Part of a small language model's weights.
Training: a variant of SOAP for these matrices, 276M tokens.
Each number is 128 + 24 x the weight over its row's rms, rounded and kept within 0 to 255. Layers, rows and columns count from 0. The size above them is the row's rms in percent of the matrix's.

# layer 6 MLP down (transposed), 768x192, rms 0.296, rows 105-121, columns 0-95
size [ 94 106  88 112  97 101 107  99 109 109 105 108 105  96  88 102 100]
[[165 133 122 111 129 104 107 162 129 157  99 116  74 139 150 125 111 154 167 110 148 134 150 181 140 160 147 102 117  78  72 108 103 156 145  97 124 128 143 147 112 146 100 139 111  96 155 124 133 159 129 151 108  72 156 118 138 155 145  74 139 143 118 137 116 110 127 131 141 106 127 128 110 158 114 132 139 130 117 108 141 102 120 130 146 122 115 123 140 106 147 156 104 133 143 109]
 [139 116 146 130 135 178 104 140 117 166 130 153 115 138 135  96 158  97 155 100 135 129  88  78 118 187 172 148 164 122 130 125 122 128 105 174 114 171 120 121 137 117 115 125 115 133 133 140 141 101 123 125 131  95 123 125 135 113 108 109 115 141 110 114 142 156 104 119 138 137 173 160 152 109 110 112 115 118 144 153 158 157 134 126 128 143 139  91 131 114 146 146 129 142  85  94]
 [114 179 163 146 130 142 105 100  89 139 148 123 137 163  98 150 126  91 163 157 195 140 113 108 132  99 123 119  89 125 172  94 105 130 177  95 157 102 143  95 157 121 151 107 187 107 139 146 110 117 140 111  99 159 125  75  72 103 163 116 124 130 129 126 136 126 138 146 131 123 118 129 118 155 165 121 106 112 129 151 148 155 136 182  90 144 140 142 113 151 133 168  91 152 138 148]
 [144 137 117 119 177  96 104 140 140 120 113  85 159 149 119 160 114 150 156 136 149 170 103 138 156 120 128 117 105 143 153 102 121 114 112 119 136 133 145  80 110  88 142 115 145 145  53 164 128 101 122 128 156 108 119 109 146 178 117 119  94 137 176  88 120 151 151 182 117 106  97 142 165 129 133 165 105 149 129 121 125 108 179 137 141 113 116 119 123 145 134 127 162 121 167 131]
 [127 112  72 125  85 108 113 141 105 113 158 153 145 125 137 132 138 163 140 171 134 138 109 136 146  97 141 134 134 131 150 126 116 158 163  72 119 113 110  70 125 148 116  92 166 168 111 130 184 173 127 152 113 174 131 148 134 114 121  90 138 175  96 124 163  77 140  88 112 123 149 163 129 105 121 111 103 125 141 173 144 117 114  83 143 157 163 111 132 136 141 141 195 168 123 117]
 [155 167 129 105 136 138 145 124  95 119 160 179 114 110 104 118 135 148 116  97 132  93 101 134 100  96  90 103 157 106 115  96 178 145 140 126 107 156 128 165 135 121 165 122 158 151 143 165 125 108 140  91 118 203 108 146 110 120 120 138 126  94 129 121 155 169 113 126 128  99 158  77 126 148 115 132  75 159 159 138 118 154 167 146 139 118 175 108 141 139 118 166 157 108 129 147]
 [104 145 128 138 125 107 133 140 113 151 108 140 142  76 137 137  93 129 121  92 133 145 112 143 155 102  58 148 113 132  93 120 135 123 151 131 159 130 151 120 122 129 102 124 102  69 143  99 138 125 143 110 128 145 112  85  95 111 141  94 117  86 176 120 106 119  90 120 125 100 140 130 114 180 125 132  73  88  89 116 146 102 125 109 107 122 171 132 109 129 149 136  82 114 162 133]
 [120 143  99 165 127  94  80 110  75 132 106  58 116 130 128 173  97 155 118  94 108  97 159 109 152 112 130 146 125 136 144 142 122  91 130 136 127 153  92 137 112 118 120 112 136 102 106 131 139 121 140 114 143 116  91 158 147 166 125 142 147  73  88 134 151 129 145 107 124 112 110 160  97 136 107  96 158 114 145 115 116 137 140 135  82 140 107  85 119 121  99 112 131 148 164 108]
 [121 144 141  84 135 134 112 145 131 116 121 150  91 105 181 126  97 130 135 145 125  96  93  92 107 151 117 145 184 131 149 126 194 104 148 150 153 144 161 138 150 163 135  74  82 170  95 146 126 130 139 114 116 147 156 145  77 138 108 114 118 112 152  98 120 143 123 142 135 114  89  93 157  85 109 115 130 167 136 154  91 140 107 176 159 106  99 105 140 130 127 128 102 109 138 126]
 [128 126 128 108 126 122 119 108 115 124 134 122 140 144 150  77 141 116  86  92 130 139  93 151 144 149  87 111  93 161 149 127  88 170 103 100  93 123 141 146 105 106 135 145 158  98 126  91 133 136 137 132 182 139  71 155 175 126 174 142 138 132  85 140 157  84  97 107 100 107  86  76  73 145 142 158 129 130 126 130 120 129 127 121 161 164 148 105  84 115 107  88 138 102  99 154]
 [127 113 143 129  93 112 116 117  95 104 150 142 110 107 138 150 122 100 130 110 140 141 118 132 128 134 122 109  58  88 126 113 124 178 119 156 161 127 150 131 135 176 115 115  99  98 142  92 109 182 103 121 111 113 111  84 145 122 144 119 105 137 113 200 123 117 104 136 109  90  68 145  89 139 120  97 147  45 124 159 125 128 153 133 129 130 181 102 121 142  96 154 165 126 139 147]
 [107 103 125 144 102 138 129 137 165  92 131 129 126  87 124 120 138 135 125 136 128 173 160  86 138 152 152 156 117 168 124 129 140 115 116 142 143 101 122 108 138 104 151 153 132 143 159 131 131 116 143 127 105 136 128 139 110 160 101 131  89  93 143 157 110 113 168 113 177 103 159 118 119 128 139 149 181 111 117 109 140 104 125  99  84 134 101 113  81 177 107 132 107  80 135  98]
 [160 125 105 158  93  89  88 119 104 159 107 161 131 136 129 132 156 126 115  96 111 132 126 176 115 108 181 137 127 113 129 112 112 145 152 129 105 115 142 148 155 134  99  82 127 127 115 118 125 131 116 119 103 106 174 137 144 115 105  98 139 177 107 139 148 144 105 125 160 103 112 124 105 139 136 120 123 141 150 144 152 128 149 139 141 147 126  96 121 124 107 127  92 104 141 135]
 [141 116  83  69 114 153  94 146 144 111 135 165 151 108 109 118 122 221 109 117 110 152 145 149 127 104 142 100 152  91 128 103 149  95 119 148 111 116 110 168  87 167 173 146 157  82 125  84 166 140 138 139 143 111 136 119  92 124 151 135 122 122 156 137 154 147  86 126 122 149 143 105 109 141 133 158 168 192 125 131 157  87 138 134 145 153 121 133 174  88 169 117 140 114 151 131]
 [133  83 115  74 122 126 129 136 114 133 142 135 146 117 121 108 118 145 122 175 132 120 137 133  63 136 122 117 117 117 133 109 131 137 146 116 145 110 108 130 131 155 133 143 143 116 161 164 133 112 122 135 147 125 162 166 164 137 130 178 140  88 136 149 157 146 158 101 138 137 117 118  71 159  78 145 123 102  97 122 124 126 121  95 111 153 138 121 111 117 157 139 119 132 126 136]
 [115 124 125 123 124 107 156 122 149 123 119 148 120 111 134 116 147 164 121 112 167 129 131 111 123  82 111 100 132 116 125  90 129 118 143 118 106 155 123 141 117 124 103 103 136 151 112 130 176 148  80 104 118 100 131 155 177 117 150 122  97 163 126 108 126 139 113 146 145 100 122  90 128 159 159  75  93 111 111 118  77 100 130 154  61 169 121 115 172  99 137 115 128 123 116 165]
 [ 96 153 139 142 167 149  34 140  95 122 150 146 176 135 143 106 113 110 122 140  94 130 172 108 122 149 111 181 123 105 126 139 148  71  71 145 125 155 134 156 123 107 140 152 141 169 136 125 167 161 131 123 118 137 146 114  58 152 146 120 147 112  88 110 139 132 133 133 110 119 152 139 132 124 176 135 101 123 129 116 138 101 137  77 118 160 134 133 102 105  85 138 160 145 136 116]]
# layer 6 MLP up, 768x192, rms 0.303, rows 106-121, columns 0-95
size [102  85 108 104  90 108  96 103 102  99 100  97 103  90  95  94]
[[145 109 153  96 125 125 174  73 140  98 126 124 116 125 146 129 104 125 147  83 126 126 170  99 147 114 166 137 133 136 135 139 103 151  84 148 125 142 106  96 136 182 148 141 100  90 158 123 148 163 109 148 107 166 117 155 133 118 158  97 157 129 165 113 117 143 164 170 142 107 131 138 127 150 138 153 146 151 106 189  93 131 143 133 126 154 175 124  94 101 136 107 142 149 123 160]
 [133 107 130 130 131 128  46 128  90 122 110 173 122 165 112 122 119 160 161 114 107 102 136 175 129 140 106 122 131 153 104 123 126 111 100  92 117 154 149 111 128 145 127 163 141  90 111 129 110 141 150 166 151 118 134 149 130 184  96 141  85 189 127 124 109 132 158 148  86 130 128 147 143  82 131 128 127 144 171 154 112 154 111 118  92 118 123 117 133 128 109  87 130 141 129  91]
 [141 114 138 103 134 144 171 103 106 178 114 163 169 142 150 161  99 141 141  59 111 137 131  97 103  74 121 159 104  73 142 132 142 116 153 121 121 102 162 122  95 122 134 121 145 143 131  87 126 159 133 125 119 148 136 179 124 109 121 118 134 140 130 123 108  98 134 130 104 148  63 140 128  66 131 147 104 175 122 120 121 178 148 127 136 104 161 144 162 124 118 131 108 142 123 162]
 [151 151 121 116 101 118 164 145 146 125 138 132 116 103  77 101 113 126 102  79 134 129 126 169 144 118 141 116 121 141  98 148 122 138 133 178 116 131 110 176 101 151 107 146 149  95 159 139 120  99  96 100 135 123 143 129 127  86  94 131  92 155 130 152 134 163 132 151 141 181 137 109 104 124 143 101 118 108 127 154 113 108  97 124 106 112 105 139 131 111 119 123 125 182 131 146]
 [179  83 125 117 113 116 167 112  72 122 139 135 113 129 113  87 130  99 101 124 148 177  74 111 171 113 105 154 135 159 115 128 147 141 121 152 103 120 118 143 163 127 113 138  89  96 131 130 175 171 135 132 151 147 120 142 115 132 102 125 128 155 135 109 143 126 122 111 177 152 114 128 109 131 164 160 137 132  78 121 144 121 129 136 110 147 137 142 133 151 167  93 157 126 139 112]
 [157 130 123 137 128 111 134 147 132 170  96 120  96 129 138 169 146 126 106 130  97 132  95 132 115 150 141 100 136 142 114 144 105 166 130 133 146 114 164 104 146 106 161 144 118 170 145 144 130 119  96  95 167 138 174 119 135  93 130 138 143 149 139 117 134 171 128 129 104 144 198 150 181 110 158 137 150 127 118  96 132  89 130 165  93 159 120 194 118 122 134 127 128 115  98 100]
 [160 120 112 148 131 191 119 110 121 130 127 144 118 117 120 123 109 163 145 103 146 145 157 108 172 155 119 126 121 119  60 154 137 101 124 101 126 110 172 108 116 159 117 164 107 162 189 116 128 122 175 103 126 171  83 150 104 117 122 131 106  94 110 140 126 114  78 110 118 166  80 124 174 164 174 102  72 146 123 162 101 122 153  99 134 134 104  91 114 138 152 164 144  93 126 112]
 [ 92 155  84 136 123 103 126 127 145 130 130 116 176 120 160  69 134 155 125 136 102 131 123 137 111 133 107 131 110 162 166 169 134 129 131 175 138 155 135 124 120 129 114 171 109 124 101 109 107 120 139 141 107 163  96 146 160 145 158 134 129 123 151 136 113 139 124 141 158 123 113 138 124 148 141  91 159 117 161 111 142 150 133 126  97 146 122 174 116 123 151 133  96 139 138  68]
 [152 129 157 160 134  93 111 141 156 112 176 120 109 125 142 133 120 130 142  81 156 130 125 199 156 127 135 110 142 127 143  76 140 133 102 138 146 151 164 135 131 115  82 132 143 141 115 148 125 117  89 145 120  91 123 132 140 143 129 158 134 115 160 140 104 116 108 118 143 182 152 152 124 155  78 105  82 118 121 135  98 112 132 124 129 152  74 168 112 134 133 127 148 128 130 139]
 [128 122  82  93 132 112 154 129 163 149 118 163  98 115 132 131 141 131 104 101 136 166  96 143 162 118 102 145 169 159 116 118 118 129 143 154 163 102  78 150 127  66  97  88 177 184 118 136 116 119  98 136  93  86 133 112 141 144 138 102 156 124 101 125 145 124 129  97  99 156 128 142 149  85 117 117  87 162 138  81 159 125  93 135 120 110  78 187 149 119 125 118 133 128 132 143]
 [146 107 112 111 113 161 123 129 122 106 115 137 134 112 149 117 154 143 113 171 102  97 150  83 162 122 142 135 114 126  88 144 154 118 121 114 163 154  86 101 115 139 111 163 106  96 105 133 153 134  90 136 157 116  97 119 156  96 125 123 145  90 115 131 141 148  92 106 103 137 130 119 127  88 133 106  79 157  91 127 126 160  95 126 135 121 147 118 109 162 167 116 123 111 133 125]
 [126 174 142 101 148 131 134 137 118 120 128 112  93 152 127 128 110 168 117 130 131 166 139 125  99 149 123 135  80 198 107 172 146 113 100 105 128 127 153 111 146 157 143 119 109 131 126 166  97 120  97 112 156 119 128 103 170 148 104 101 108 141 132 113 139 129 111 161  88 170 137 151 129 131 173 108 132 146 121 130 115 120 105 181 140 102  98  91 174 116 109 140 158 152  87 143]
 [ 86 150 146 138 161 140 136 104  88 129  80 118 100 147 115 142 166 107 136 103 168 142 144 179 119 135 117 133 121 126  66 147  74 123 140 148 103  85 154 111 108 123 103 132 110 164 159 120 146 116 153  90 154 118 114 119 150 140  64 155 118 142 140 114  94 108 133  93 124 103 142 148 134 124 160  88 123 135 145 101 161 141 114 127 113 123 113  98 108 172  80 152 162 118 142  99]
 [127 106 168 155  97 149 147 112 167 132  98  83  95 139 145 126 131  90 129 105 138 129 133 108 163 108  77 113 112 142 173 106 139 118 168 198  91 152 186 118 119  96 101 102 173  99 121 153  69 118 142 150 159 111 134 139 107 132 159 101 111 173 164 151 123  90 137 129 149 147 104 125 130 127 176 155 184 136 119 124 138 133 107 106 119 138 121 106 153 143 135 147 123 133 134 157]
 [127 134 134 178 140 125 102 134  45 111 153 131 128 106 121 166 123 139 119 145 101 119 104 180 118 120 105 147 133 117 144 126 167 130 138 128 104 117  85 155 110 125 137 159 138  97 161 153 126 135 130 115 149 109 134 123 140 126 133 141  88 102 128 142 129 154 107 109 118 105 145 166 148 175 131 138 193  91 139 167 100 141 149  98 123 111 139  93 115 167 149 103 130 152 112 126]
 [115 158 133 161 201 135 130  99 146 138 113 179 175 144 179 155 134 113 139 156 118 177 167 108  94  87 120 136 142 137 134 144 173 151 138 110 121 121 138  96 102 125 101 126 120 137 121 118 106 157 128 147 141 118 114 112 129 128 100 113 111  96 157 127 126 162 144 138 132 169 121 120 121 173 141 122  85 137 155  97 140 117 103 101 115 183 148 140 137 163 107 142 135 115 119 111]]